Weights of a small transformer language model.
Training: a variant of Adam for these matrices, 4832 steps.
Each number is 500 + 40 x the weight over its row's rms, rounded and kept within 0 to 999. Layers, rows and columns count from 0. Numbers have three digits each. The size before them is the row's rms in percent of the matrix's.

# layer 11 MLP down (transposed), 448x160, rms 0.0766, rows 235-292, columns 0-79
100:411446426483469557499477461450487445529568462526569517514529526527437529474499479491492510497531510450499542498486549456526493489528534433520484435549482536506466465559487535510494504466537446529531445487533529529545519552431542509520571556
104:553453477470602448541486437499498463465512405519480562508554563545484506543530467501470519563492500508575500506549532510486468423504451578466575506595496497474446463467458455468466489507504525574494518485534465459532523530546440488458431494
104:544485490475502505515500546495480546549502515472560536501501472352567431523532478461447490469500497571454520457491500470479563559436480426512418501501534506536484490516495535541460477510492539478527458472498509481574454526519390523456499476
099:480557524590547435473553456482470525504534515499528517483476474543489616535493527493494489478487519541485541527457495522506436495504526501487481464474572486537488532489555515512400580523510521484485478433524453474466502409521462516474526552
092:470527582544487505507480568520520538565538490500510556493521534531491513447543516484546522537494473437516521550534474492488556439506383350547509501555510577447562524545518516516485510468575512547511490510551528466513459532486540532531472510
120:498499510506471501424578476460461462501502557526394515453492527543535520498488554503572461498460486479541478453510503551432465441504509465473559515445534497525509518550507487447496449440520439478458573498423544507433485471472582508540475537
098:458551510461450509473473485474477487465508519477464544549513542524461532494537538505491459470556402519497533538505440520437530512466498546554449480504496474513475497521561456530550539471479467505433505501499471537466521467482475461491523474
100:530525509403549489540417506521526464406455496542459506455552511436527501486473476491467537475470502626491504527517450471490527489478483610473569476538432467501553497446510494459493533539507473472475522520418479529581488545523506516465550555
100:551528539461492535487549487477603485486507492441507529553536459502545448465533468493541488543428542507537470501471451512517551455560487475588473495533508425520538484553537484493546494556481593550504391623472540452512508537518512546540454538
094:411549436517438477505511479593391513542515500572474483509451478448588441465497465570486435530524507469447436453471571519512575461488493499497467523526430537555512491594506505531466533497546455476492522553479495489437555492456499529499551496
096:552492535437548529560450477479494478437556409494541528508545537488493528500474531556459546548566566561505442522532509530594602534545518545453448518512488518547481575555484453467481455482484500450466550597436486507521516503522420502472498590
102:501520460486496509481544429503516480551526561484507487541529569450512478480476465517489455480518482519477550531492514433530478406539578458525467566489505528475488465506495500450522489496549496486474390452533415418476535559457530470492423494
094:523560501530524524493502494483524514506424459577459489478420445532467481462479460447544483434519515536499511531503490486432523480515568483480558485567501505527488514497447481560555501448617541492507491477504485454517479468488548464546574532
104:495449462446606513505515523438473482568538529497459511511521554491386528535461506568552498433534491541468597497537553492495483519503430494474522568475508538548486467459491517465553442501525516524462439525479579515518495544519475504530495531
093:512531515480591444530523490522468510558486498566490576488610514527566480542534492544541509512511483555539512523554492483429497419485565356519477531544499582536502493486425496519481448502478505490560473532512433504480484444447505427527402454
102:437430435468531473549465496539560556496411454545562504526547472513472474547491484578476597506492453509528485542506523475525496457615577589464533465490507487580467485574535526452475455501497487527463523552481521492534479511531537509469468451
096:449501466499463519437497501503499517507485502558526483380472511440536501523526484459468448530519499510518520490529546484478486550448492528489540510487472497515519438527548506494531486442515476444522508472570502470558463556487468536471515538
095:571526499495454560471545557508507463583474516524517494478476535451554550429469519508503501465479533513491542478458537559413605485522530506486572535479498527505542471543518502483572511475476449472573562472489538555445490473515554515501486493
095:513523529550459481510492447506516459500478530500562487490483422489558495559495469522469456522511455516467479569536526584496536466484504511511450516543502546492484528528520482411408498431505457514566490491445529474499486486475501458422534462
103:471493524528466468436476560571521489540494455472462454458512459443519481524500496492511462525458471523478472392509515514487494478575452569503493495498568443431524562461446510472569464506524391437445558530497517496510525457496487512471499433
089:494464510506569576462516440500479418488493476516464514495491482526468399506447527495494519523515451477527501482518452443544433508502478402481527474481512488549507578523489587464449483495462472470487481485451509534482497394482503446488399462
100:441534443455481500556515517492500576540510546502528451512488507546584539531536466519535442478434558464489519524525501442450550504488485296459506519530474532523491510494528494408488471502506416503515462487437477458498450452461527474472513499
097:477483532530521483493502512471550545442510539582483457483487477447498492485524553429544543480515442578397473518511512456478370460539551568489502500478570486513444564508513395513505472525516502463481531526553521514522469492580479504489528537
103:476447455496447520472505453485457510529588486579496464490431455487495509489519516519461474502527474423524513509541525529535520552490495530475525466445535547551489540487463429462548470503494450508499531445577559489451487480485534470503465479
102:478514412515497493500474501484490465530458483508494516525474507540536482494510494528468477470452424402427574518480486488571572432424520389485523475462534481496538502452574484534442484477464469486416557493500485479544484492476489628535482573
093:464452490517479543476479451422477558516496544497506481576437482560465492518504549531441508505469456424543474513544489446500532528513503515478561549417532559509536576513514515511456512520539513484540561531451543494468511451520444513518504528
100:519460591504549528534475517515503464515451523508498550587558505523456500444447512548498545526488536461543554521501527553498536521511460412460438500476543553535557555587468445466511494514497481472566497512453555497559467533494493455500445519
097:439472523543507463483549493495496553456520486491442539512538525519486450491509544548473458465472453507460532458537517445564479529508484475480573617513490507429479451569512525466502491491552499520457573533525543465506460589565499504449515550
096:561550463542496431469487481478532476466419524580468460496469469437487551502530467497565473483461518518426547508527489444485463510550481602501463480452571429483472570526505474495496493452480489482475571541521504497580516492523577570557482470
101:508490589546465505541543503512524469516552576526527601521487484552585457546484542515545493553485510529523489426504487557512490447565529543452535475473501504512489553434509537507489533537434455488442542506466480442455521549451555500492532493
103:533523530538502503470524506507511501571502455557442501537541439490448474498504510405503599466570541502443465469487452471509451451502545498484472498516461470528395451462522477537545455542569537538435410485540540487506478549527509536539516509
102:460485524519605405562506510495558499456486520431533494513453521537455461484507525553427451509477428452512531416512508486554546490614537496560500487518503538504476548549570494480451507466471553518533536479476548513523495499445543520535560549
096:501489438526459494405509538448491437439462464429440564497552496514447484582443508538524530529477494503507487490531440469519527500497547394469529492478481532530514464486519483464477516540415574560544455475540535503463515571518493442521465517
101:518530613495427432470413548508472513561469482520437540530586521485450487481505502455516542439531531502524437586459490526464467520494502570508507502465510459404442507468484493531488542441504508471492491466478521518530535517511441475498531511
098:490452503478514487468514493450518475502552447503547516500476459614514529558442466484546530506576502571480554481501525513470492414492523431583487506445574453534522459449513462496483481535540509438508473494497517533503501445536516466514466557
093:526565516517514471422587523495581531481494451538509539610605544487556494518525477491532512470497504540494495497497477485491512476540475525489486486474488619505453474487461434523562415542491544483524500521416537409529517470526453488524444470
098:487436465475459514515494478498580494605620539485448465457488501450512510398530509495509459507532517465548487509526467485476510513505527332437456435512446550464450489550468477488461527522548543453527513554489456475536562484510512520487497540
101:526534553461547496434491471486568508458419435486487502553433524488474479450493457584468494483530523503497475522505422498457489474485522534464472561529494493455561478543468562485534490481464596525484472433547485570523553571463574527524501474
104:410492487480564446499500502516543538570393504530499523518551476430494516473505554505561463498474464511439505507508522551498599471465480517506481445483456488407520523595544451432468522497537476462486473542534532512482569504513530554482523526
100:462490505549510510622490497460485490584560526548511568494417464443509465510529442501493512502564591495498514461497521506529533479401523407536531436500588544538493484498498522499500485559539519522509518564428486506533536447458558466502545544
100:441502528491547515521482453519499502565437523451512456515469516546543458509526529462451474504473478487457467475521466504488544494542507526463512543534580486524467445617492541428507519429528500586486504530450458461461458468453507514465448455
096:545521527532444525489563501487508484475461506506456511548553562521475445547484541545510503470523479485500521500548519504510469500410524480489544433428580472515484494466520435488506552464456470513488490501490505510441441511464458565452491506
097:463502517520525442463498540527473511530534475460538468437459563422496479528490473515532554453536574555471501454531555464544485527488468506524451513467441513524488481435441397524507543530562507531479469506438502455522506519525501505482504437
096:473521426520478479520546594528461536504543514519549579497456457486496457475543437498471421487556427524438471453494482505513544588518479586496516537498548514516508489517525482461513539425532482511448481487507467502480452583462557494447540538
105:474453539518611508469524507510526486552568497443554536478513483464459484514483484472387484532492495532508474455526447447456482542511499591503491500525419460517520430531461474508470484513477427514487465495584515490493476513458518449486565548
109:523407565551520449480517525500428518536552510500533484528514471540491460476508496499458461544453568540563434505512558485552555491450560468495587499523557499533485507542496547518532482498497453537548527484570421462559588487511506548473501528
102:488553460454447509483489513455538456398588557503541515400479456507448472459503507540512488512465496556419511551539472611509563521495490387570560452452498454527522565492464390489472511555503503479488485473486548565479492437496524511544513508
104:539455497480500541413399587491422635477479496441502453435496477508539449455511487538478536458536460476428492508495514472461544491488561534521453508530525547480444534521507552521544494523485462393472574510512436512481471462453442495530548454
098:491534482491509451492457556551459519555512496545563561501473442500462482447495508550533488439493490503489533457491453495577515480520478486490559493404598519522506520487509485501539480454523551519495473527519496427580552466526506432481563453
101:431552502509475517460399475548486493507552521455523552494554520421492507471503446557511450479464560485548506460524595435544547476477467471572528564525551518471439452525544502487563498552544483489491543563502481467505537527512542495511498485
104:512520532462536553445499540582417539519463459539441460435563500501508512506519516514494464446547511487530501559510464512453524475544490399403525493541516491506483544546533467521481479528489500519446568488451480550526425552434530479450494495
102:458490490489539476553590507457458513555497461496482561551572552481492554516452518471568435526476549524461563493562537482511579536483540525511560502440456495521422501554498515488528492438538497529501463450501471537518478488451557496512505534
104:502467601534449499479496422484538518509460510469528434533512445529569525540488540551475514508460451514467520554523451510511529516585575499484503516552503514519530535503491547528449528579432506490503542476558443551515465430527540501522522509
101:561468493461510500587442500490443413479465460544470520523526534524539504491555450570493539492504451494546556515429486484507407525504589508531536495511472480476499490499575502508475501455466531490483415571542553551488454436390462570505499538
103:548484446459456515500515465450420561497447512477502494521503454470485525516531464440458525475448458481506518538585488482480489557510496503501483528462506573502475513421417500479561505474494525525503536492505528542573527457615512509518532507
095:434414542602522443431454501598512496477428420462517554520512474487480536484501585464566499529511480478448473460491563430533545495500542448584529507490421516464473508497474548457489531552472536556542454481450496482557544531508529515452502530
110:513486522534533552478469508423497524493515499460527509500494481546489484521520522541415513430493437510454568580478455500467539498478497497501544480404533521501565523572530486528545491553440518554581523477543572507482484514515470485518426461
094:531549576500504514417494472520502508503496499479542487593483460516487468535514540532569554464504519554498508511468538427483510430538448639498505481499534510505483547482465508471484472515494489522574477597488591547552481508516466519502516553
# layer 11 MLP gate, 448x160, rms 0.0561, rows 236-293, columns 0-79
105:543533513453485572529472514485479498570515500527513529462530522546574510491463495477547535513524466485432492506476469471540495466558533490472514506453523488488577557517534489448578466439436463424458511513482532466527463406511519445496554536
101:557504488520477639440443482495531474474489502482521413474512501456543560515530454565488504498450536502512473449599505475432479503477484485546454542530526485493456470491565503420505494509479476562496556553480493495459439485499481456504470495
101:542490461455474481509465509494472553514530483486531469482459560499511474457562487546530517497501534458462496493447516576472507497511497456504584481486567466498567504509511440492539543562520483521484483433455523501508502480449583474502518504
097:493452464475549495503494602555496529516520538416600516532423458459459497460567540471500510438531590475530512471518556502568506471454434496407419433481474502517498487536537551397501520496516375571479534531542521503488493534552496559525527484
096:490457500487481534472517455489482551548531548527439503491577498495515481484509518517538506458458580485569564483436499505492459500489510424526489495515529491480417537528554590479503520434516538439580533439482444488514412517517557528464607484
096:500495509522424500462476519400478500501549493486427485497499568512580482442413498421467508498512472508479460480505524532535519496492529499448520465457522486485487459505500391516544427492471513517449487510507482586510498473455466459502502482
096:513478497484531514460465484462530487478498471507466552486522457477468443463407421504476514471548437505590450563488536514461537487459472486509562557473503413533518526524514540445602535456498507515460502503517508557478466503379474559519539533
098:493480484495553538510438558505572528483469493531470500545489474491442478508494468427456522514513507482485453417535496523506488568484520479578448488455530508536501477518517504522570480564555516540465500471511410490576562509524479483467569489
097:582422436459473480559544533504484496542558524461529524519474570450527486446521523475579479421505462553524485460516497547511497568448541474517473452531457526470467492490456476526512418562530446497566441544562521497461471497475522460397466513
100:597558535475567479492545480470427488468502473446505500415595509525444582440441489439456529556499563476495433529524507502505449552557555561482492446443488525513542497516523544435452458489503455475544529520427458502534506542518486576426519562
093:488526444446508554503552494503535550522514528433516524486561475430588535507520521519467421534517475538517557517555567565478542472495508413472499553533521516549482519489481412477560507482519498458509452485461494475453420540484535492484475495
091:431500519516451597541477547525457464535588525438489497510601497518527530490503484585521455540503529585519531500474461503495470487519450557560514533491478523483518525523520535458479520516466468504501519573526471464481551472443464550473536489
098:518581563537552499480469565460488532582543394517565481509536544491525594476510463500645525451545500497474534455514504492516453553562520470474468449398446476496463471517561496486484501484479517466461502520473568471512530520457570453499517522
104:412550537558538420472572582493507483528439515529505600452525521458601484515481520450515517496483487546570505500497449520450484520545475475476538529504515495480548525535510461449482470529508543501507541469565463469476477507541492444543510451
105:518539420523526497572484415474500512542553488458552511494478472547564529454464491491455482562481528508461500498429553466475505549504571497503478464423504502486457419484580505510505463484481512488475487397538523537462465495502525479491504451
093:497523493501559480485462528532404412444489471437508505532484456531474497523458558514555585486526521480501519470527391501461494386541494528583508490472464515468500570546432512488517566455474473510496478519488520488548522447504496561452445487
098:443565538488511436547573493535566524468462521478485512492519499465470494536495574503470536491523431576573538520550493468580467451483535513451484484488487573524520485529495526509398523449431496493553538504525547546507534509491428554574510549
094:528474553538491450475536506424545396524480409425509502537512469494412498541540473512571497468422520460514468395415522479507498506525531493515488475521511469495518464489452495479515516526552499587514522502470479464549534434489498613528506555
096:526438533535555519463497510486549463504532489446497440501385471541470458550528514507475555454459523459500463526486538483570506578563483513493463537504447452490540500447394569507451560550578490506501536507438497554500492467495520447522467520
095:470483502446437482465497478530476480489505506488519548481499506531500505436419534535511484527471497501364523465522520483545427533504556515465493494483530512504475514558466494491554430467486526500472467484461541489561490401424477405531521542
099:483521550554535495463506508517522523452579541499512431430570589436498573481522489492519556553562485526381501517521569459559433575485495504482559508494490455535507482542544533467460498413514439548565559528455495463562560572508462496495537481
093:403488486535516514472538507518526526521520546507560477489412529526552544460500494511525457462472504516498533523548548535519501549415448568451518519448473496536488512526466537500473497431550460484362522545537515464501544489503453388500450487
094:478516530494465541420486500534492507495492506476521532500463490504514490473504527519472480479574518422452509441513519533505394445450486453422598484479517572490552531465557569477427494532458405531465523459528520495487451513467532491533584457
100:512465506522534443542447485554479462508420450430507539507452493547512451491477505481524472421468521528549544436472508498526449490487427481543493483518476533563443543521579550484519516489540512461494517369525498494484404491458496504428512599
089:513547490510541507546512516582443471528477505474505530583542549480531520580485491497489474502433540500490532482479463450459460476508461463454499486529498534471497575548485475492418497459471517517522515550485538511547621523534537504512535501
109:514563471493522534529575496502542461571425474446449486535474542506554492477462491464479488465451487481511500544411482597522536476531510466410422464498527512501558453459477491511477542486553447472461457601480559540554459461528536555490537457
098:458521548460582541405445492489495555494605467453512508498518504484501528501526500470445435487574511491465472480465483450550484508561465447497546460441543462586486536528563463505500531481539488461399493467559485453506492501558527439519522501
097:510475471562480619459505535510517499491478544472449534550496592541506499505487504527485524502523544443475552434528515513463469545499518455518492450578538467485556529511492525482537513449466603479536555450439390452512477450533540514523452484
104:514456534422430453507574459507480516490461580553532574502374498522489471497461525495496498500457526492529517400515500554545452490424515443444496511471550507489522457499532472543526488547482472515439484463484478472485434564554518447522487533
101:423540473492443452515497513544500603495517551567499503555547521497465491533475541463499491549534502524502509501454487512489505547507448472569501485479501497489501602534445487544560509528507452515499556505454505555533490441481603470521522527
097:463487445498550415504535518590451498530489510404508479528462525513484524477517538485475484480443508485495494447468499489504452522483523504508574540497504521499486467522504479522417437434476456511491514441501536521572495477522479504540550519
092:515510477470458452534511508453461490557615474506542527479509577424561593489519585468514527545501428528552474468536511434578405614573535497506466517513485493517519524519467484461525440485536495484473488501445433508518506503505508552508463505
094:538500486526451526501438515601400482493511550529545487423506547590510442479513546458490487500461460455496517524509431520549427490526487505474482418455495537564464533532486443433547456555488483544453547460511505440477534558464532487501517426
106:483557482483463480478553512575503505549499579484565511528501591450551459495553544444544516616556466489504447484447481522507461438493470461488501474473506511506520450581472481500507505516467495514497507538497514500564450539487507482508488518
097:593542551503468511458535517518494518534493483551496548503483543513517487505471516437385511503543514468509508563467480522499461440545569491494436451504447527512540506569522542494513553486526529472503472482543471528510486457532455481513439429
108:501548515535564479451503524513515503503487470498492514431496523471482532443426530486541472482395488390492460473465462414549529546472477479494528516470537524548470494602490452451556468497533454477444501589470520571512460499489526500504534521
104:514400463444469520511510479501515521510517458489530477533506575569484517512550499547497493472424530422448513494524460513501427450579465495469448554493473550463556440586431526494547504453506523460503443444610447511479530497516494519556537441
095:520539466523461508446451406467495599534500491493454523460490509517578539477409483469459456558466426507530483500468454538527503478550487485477569529478520441477469432394531542497526455530476555491507509574464530489512532483493527524478593494
101:545540515432491609547584496502519463504544513493487527559542434469541478488515494470441470495554544504501493576537499557549482438552547455543489456456526516483553508440531462481522498470586462464489401532527483499499417479476497493534539484
105:520564402498461523519511474477529459439468508480450515550509497513534518509396493575543496453522462457466512529572482526514483418473518441440476599508523518538583536541515457531582515490540489513451482440491503459426415501530511447544515508
087:498540510481525368492450523447448474434471515555501488482545510534507510535524565530526486511484441521536478553553505457541532462528461626484485555478495459463398486495518523524535474526468451497527532462494505479529502457546449430528430530
097:511548548558478461564497538488493488528485570428454506467545562407570488460432519454524522531567505515538454509471526517505589546531500470562473505485533534524453504442481503442440499462476512498507459477422529395516510547474446477427530517
095:425475460495538463504499461508528525489500503469502550476453549467490513531544536413419482514508535501609498390468447526550493368506536515441489453442507475486496467473548500471483503513602515479539571444531486558490506528494497501555511482
107:457523579520443454523473580464528477463534515419501508486563498529495539469420527516491500512545483521503498515532522526499500480551477450553445438497498562556485529450503488435529402519521483486586417523491505488500519476509491528473531552
101:493462532480496479529491437483501571459473506491439577552470474496500426528500526482469536495561505532574517442519555552511512497508573445468526560498501494487463482546415499474528455509524456515482472492560453492518480502477605547560537540
098:562457509495454513468430538402480534476534512506505513490409468498502435458461529496491508509529480478482544391467529560407504447510530465517450443492476483529457501438503411507506405489530470535479522501457465469480465465502483599502505478
107:539470475527488484555565494465537459464594483565521509551516604504484581511498551401525490565527516459446482459442586500521534553540473486501459451497522533529444471550532532530469515514537470484530485488513525492486504504543541428471509487
101:528509503541568502504466455491489525466505498473463477488475475498416526469503538573555493492494492535458606448547478478479494463506434495485508496494502491544514534560487504591487499473486506561449423474551466457477514457548608595532512480
098:521573489516520494499522460432521515501536476426509559475476495542516433521471435537469435460492470490578515497462532537469497521448490504395436515468567501524516524540531523556584525471500487457484528388475494557524508487483505518452472468
107:473474438504439540508518468482468482477524510535504501496512494551525485553544449488497502571535564429455490541525526504560488476538567526505518542439624516502523439512476508555543427531471453454486575497488516533467511460467591459539552531
095:447508476538522471522523472494525385521531462504471561512541555455438473440474485467509513486475526468416560447425532490519452475491545488466454511397449485497428439458472537425508510456565536520435506524488519519468503575446520422490473554
103:501492491492542444494457476544530427532478529489496509519530474524506533497503504509510492498473518593425482486586462537468508553469484452490453520536532450503534500518457570473503494502492462415500522543472443553538400459525459535529481495
102:492456468524556449537490527535512444521465515446531486491554480548486480485474540500452521507521442481495504489471521492505489551496511489464406511524489501512460413444561514447492521545562475546556448530471451521479521461466555548501559415
106:489466421514500475517529461505528482460520471495475523499542549473506480512454499521519482488444530526479504449452565495522505453526538490474530528473439501499563443494497527480471480507527496499483398477506472548486469491445505578492552478
098:586520509477522538458521494521421460526494440434450495525524430428526546523521423421417426432449445489444469503597510437497472520444509537505509493492519454540518503467492441509511455479500502549513474447534514465461549457477483456418545528
132:488531566486505554530551512557541437512522484414521463535547510474497511476541511508527442520521497576469505492520507480499490523489481447531566431449547491446507504512481473456440440336543476472529463517456525547548518511540552566445506498
106:502507466493533448439459472507554491594491427386547443451496526508512591481506499454372501484493528517508463525492554468575481640549524520449485524485422503532462550462464566465518479570512501454568619471491454464532490446484511484510511513
103:485484487486487496536490486518459469454480498503499529483457469501535447456539483429535475535476485510456466404508484490474531537513503457461607526565530477573555517535476520425476461478527402497477501585508474501605489513529458454467452529
# layer 11 MLP up, 448x160, rms 0.0544, rows 236-292, columns 0-79
104:497519496443499514523534430517566506534510446545508614474472526526471523521521483596508490557459465482420505528508435494553502495543505512492473499528480506438491464510476540489483527540520512472501519543477460473580518505491525544572493470
102:458510523502537479492505461492443467497505572485444449553506469444449505489499517500550471487463546522519495463519526541519464470450590484499514557478507561615498498462508483481516502556476486547535485573506503447555494519464514519498433590
099:443575458544550516538537537522431515567507492478553490512516577470494499481446483449517539481485522469481442477496488523530466528510546481518511542468475511445475541474476553591544489564526509457521520539491491516480552507491514464543450440
090:515516494480467506537523531498595560514506449458501520531532520502490516456548431508444488514557545587462477492498451565524519447546514496534482538425494512394448556527529552475498478506478466441464494524494563459555540538469522550526478491
121:529581516488505501479567590522410472546474477497527514481474553433516530509426501528493464402509538463438521448571510512562509514506541493486523530472528490537519452532422435506565462516417534474463578482458551500421554474439623481550525516
098:501418448486481533551429503496440504535501460530531482487499482581560456400467475538506485492499562577452521527590502539544547577491454443500478462466518511516477472513515508490526521502522517474523497528505486498428519542522564558588578480
100:474545456526543483539513434449546404549477487453480502483427439480565523522468542471468533527524525484483539509468495456485522589478501458577517469467470473531498444474507483516544508445579495561460500430515493544477461507466494485432530518
102:502506414491500534459486533514532546529534455536473477517455495462527466523507480486563525555335521523504471455541453512528513472532478523505442510528540492594495491529562517523515412477489541556458456479455437438519414398500478502485479521
094:538446529499575510536517509479495449523476500492499492500502496466568483503538540503502588498562498415500514471465520554509505501511498503561540421509452480474484430481553483545465535453547456544532452506484583560540533474459506508538439537
097:512531479602486501495510448528529440537467526559482515474537493503560486532439506488499481604509503537449461498559566529459521523517477408523515459506507447529525552506458534452509507493476510472479513546466460444478523514500591450507506467
107:511470522556460485462437525534500437518570487545569500450509522490474559506447507506499566509489588450453431424509542399553440518564469522490494480462541499474520519490487540519479475526509548526493437479495432450496520576489532511577538474
096:475413578486525481521517498427512553476494547466496474445538495492526490487551489524516430532514593496497528526578490467490517493548462539454568470505531503505557545465520494448474480491475489534531540530430569559502517494512522473483491447
102:502506507526488527478531427522470473399545500451463433495566507472442454552465536491506502450525475501447539560523479519592430498410479520468504462487550496475595497531447466534448461509482518454514505487544424509493464590500495507421569494
095:502498489528486534539491527414515449549495461527514469479451423441472536429446432447423448467476548537543490521571587593490460493478481512488512475522495540533512479491553454530560507501475473496466538504537514521565459453432464498535511512
101:573413473438452447544466557427524458532530436523493487527437531494517475524451453495470513549545537484604438513538497516504535474516489530535501494476527411566468498478496492469507435464546496556497418479440489387520516498494493475510526495
096:539432499475553428486552519457490555504470508508482514575526498533504545549495485501478572578469583457488527483507477565507540498527444514499513533504505531529434488523447489596444514522441543498485597474512477482474487518534463422421475466
094:473470511493483469539444489482496542481547483476602504512489452536533427502509485491522476542479489452488486499558426441433522499478514504496503481531527473464484538491498459460474503526521531615451459590494499512570518495522487466452494519
093:551534507487489522484571474500509491481476514491471563540534557514487491478493492432578509491481463512512541402415486529532507407456458493461480566492477482504525526449496538452422515453469567517491494502499553475508515434593527523446395512
100:475521516549511542536529501508480419477446438477477528471489550467513523469494578467567531499482518576585496483530438496597478508573496546572492517465553479468480469527514485525537431477497503538492519505530504510436543516473477491498473480
094:524500555519534556529614493483559448513436530414423474469517447487526515611516465540466490412487519512555484560490488503511503471502491495464462448480459497522482504508598472488528498478511518497477497472540447486464498549590477521527481546
100:517459462488541547475526546489516460467440425439510497534491526492437520544543573532446454431548517514540472521511468551498519457486463491516465499474520485479474557487464448485462519566533570421512507506456485501486429481541511564437514584
095:521509525560482459451546479550534517507480487430494459499497510456489543535468498519421479431564513480584504510543502458483462545494513473469421533526466495439545435534424413492457571510554458539453489544457473507474501572431476530484520420
105:509484487491490524498592489467461483521545454517502442451515447459445494513425501514408527533513507560448518582528557436550514627564495505537463496401476441525513557546475494474512494514527539481511521510500519506494442507598489394480514543
103:503589516487472525422536585450451516540536503613461497464542541531455486486574543484467502546489461481443494469503570500507402494480477495492519486447452572513572523498545467490481469468507487495472544546471505470541500563532528556446495499
091:544546506470449553542553432577561454497418474566519565490541512501527456483425495463543546506492565540549455534534506489501503535473479495495435492522433490498515524507558483485531492525546500469505478498533437541504512588571524425524454448
098:502497458482505560504480506444482613443476553573505579407499478493440467506497530530551469472447499440554470471508481445509506527512563468547484521502542503481535557456491445450507569574563499448512551489535419526491503538494459493481539490
097:475497451536534549514552481528479576507421534480506504465531559458502547512551524542501516466434524465468559502533473504556490479507496566505499563492500525535488561504423595509497413517469529507496566432430464561554471565480564520505541541
098:490487467502453490558559503553561454518525426555513525550528480462476490585501472549563582576469555511500482518386544571508478505563528427564509449480466512495488545484491491446481495579567515502538457518444556526524458453446532482472498539
104:499501560527531578532490519450492490531561543517529469511507498558516530571486477482450513528517490467472474498473540484485468531550546460494499530474454545472596544509466512515488449460466459518446499481528399445493453598472543476509616516
100:577477447481538541506446480466418445493467505506544459561470506631480541519454514478472463481511496535494500533543506533497562538525495495469525493512539461462548500436483471482525544615467499521495582469485560438468525500531505572461488468
101:531426520512508584508563460449482474492498496514512484435500522483465478556447477523470498518589501460445469462533459457564486491584519435509454512465509496529494511543529492460494505496499527515442504514504506542541424550455577481542489579
093:444528485489522488532492457484504546484476574519524530485608465551463513537506457506560487629524590456563434480477537468417530436513516470499545527484562445482534468524540445532502491478560557462496376441551510525458477493408450501483505577
094:492530528523466570448477482535483496489436497511504564570461587532579457517424595493551470500483489525513456474452496539448516477444510534490480476504407458549415535545518458437517508465406526462485458531518483466458532494504478438502479475
097:536533467559472514414497493473487450463466494559399435496550422552476568453477491523425503517599599509474504485459454476416500551494578556528515533489477430549553539518517545536549557549533552515474506518469416493516504470593566504501504539
096:543478480508487495507395487507491498513468441545496487459515471530473441555533528455541399411548493495512434462457466402460516498527454466461511495511477544561515426466472560505453499512541520522459541547471465480483480484414495500522501569
100:527503420471526505551467440489462533427504439477454524429539560517473487560531455400495531478546471527510512564494497541467529465502497514495553513493445522429520532522466556546507557543465551533533490484527477525450444412541505512522407504
101:444458473482496401487583551514466524543483491504549453579429479478517519470501481494430422505486470513475473484496572435507488487531508501524468543477507504514484538481563533493485527523499511442418455390492498467540410525482430531505420490
107:556500533536520473493436520471598503505476490532471448479491489467395491504532501532506527462525455531462492495513515508500504453422467464470449447538527550545442530434407470515514473485494527518529502579497617495498519527513522486455469510
100:497490422492513481520490534461529581509555479424547445434526532493508487538484591483464482502512419444528577517479483529503514510496513482460470536567523546527404540498449446509446598529494490540522500486382502503516588523393471496422511514
099:489490575501483607458483496502548520522539496481469495486490475500533470493459525407453513527410551543491509536515436528489537510569519539491499530582535453501547496489489509512486447511552482549437479532459482521452461516547508532568564563
092:497510497567555529503432520501505532540495558523600500480468480499502506524537444416535557503547500529549431477420467543557476504634548477548510515561484571472525512475503532463547522468541523482518562492527448477521499508484495438538444529
096:553482504478455515536522479453458570578465540503511518548462493456558472481517484491501541495510482447538491489541443571497537523520508468503430519469450535499498463427525492471497545505410515470481439449514421493408497492401471450437544438
095:522435497444489580566541497480534474458486449413531543544450572455420447531504409538452518522486565520497414522540525461505502562511450502500541580468498506561511468454479501516476559487514507542500531478511511542572532535520486530504497533
106:468502495482461497508514503480505510504557512520519528504500573441437517588500567464450471538541487471474525505557508449492455459476565471459401483500548504501439442465559472477447528503429541520521464490551542539372408498498548513517460529
111:546482520500539462492458542507513456585514484526537556497457541586509491500507514463457528554475507491533487462510534532557455524455477510462477548500557572519435537546493553521551486564480557576491504528511445517461535513519548559564534557
099:445562629536521454462485492507497583503484540511552535542510523496583548461489479475501476564432444480479499574549568471494498543481539535448422516594465508510504526467472490496490534401507473457530570525503438477522543535526452543535506535
103:508512504496483492495491508537411490481511477554489543544541473494500496573490501541518500505523519408427463483520490474501448537604491530492442477453549527462497498492472505523460490553479543425564545482429506475522417541547448464496432469
097:474500502499496426489505509477475466506500578493536506478501535508481597535500541501439494548486564444518464501499541565501488489500539500470403478568555484474485495556494522571492481568524490497559463446528426551598561487584560529546489469
099:483499459518543434496539475523450518479551494514510551485491549540527505526533492605549503518484486525564510468424537531520457594520540511512554530578507478482501455580428518506534474529527500502545462523404465543536512464532507419517530491
104:519461502478529539456457523468529479472532510512412479567440488471523516415585584528466538441388554475481435475525472451516435460534530503470465497533556527510447512481475540547499532461513497517531499531497471489505577526454553488465462399
100:530508514508440535478526481495535584552584483531643491499522517484513511562487494501538431486545512481478484440502476567504491550534508472518539513474523531569575505492537471466490458547447526421473460520450433524504500532522567487507560496
103:427390527522529500490535503522540469482497567498467522483510492493472452447605522499462517517529424437516499519519479473408496537504528462504487528484491514514505460486522436541493502459554484471495481488540452560529534555490455510542496460
101:505505513506472527469544526460516544450542444514549504537474490533506438522593511608483519443481510453493472544527485515430493474432483475550515506519525356453477488480520465524500519475496485498469423504509495434565527583496504531549515513
104:512524531480396485499483553368421512521462539465505506466531481496497479408562438443516496461463476496570600545469499438445529549508506515504574494545504490442509514527507556470472458473519465486490542572520590459539606518572507478543458506
095:469475553506574494476539436478477437473451537495553574542500476513509445528437543515499484520468570554460522504507451480574557477436496503476538494508519525453488456526415465487461511553478500510473528588479495504516532467544469522471490526
105:431631512465478500510520442506539472464468507451473493540523504527463526473502504580546540574477507475525526550542552500501498596570597536537530462505592505432396559504480507452499471536547475484449477529543495548543474541485551510493529479
096:527485497574468487516489455592539491537524493478470545513511487557538480489520538543488550465480500471392456468506585466508423529460562479533444538560510570488526569537431507485522518469497550500509487513513508440528529468519466471496477535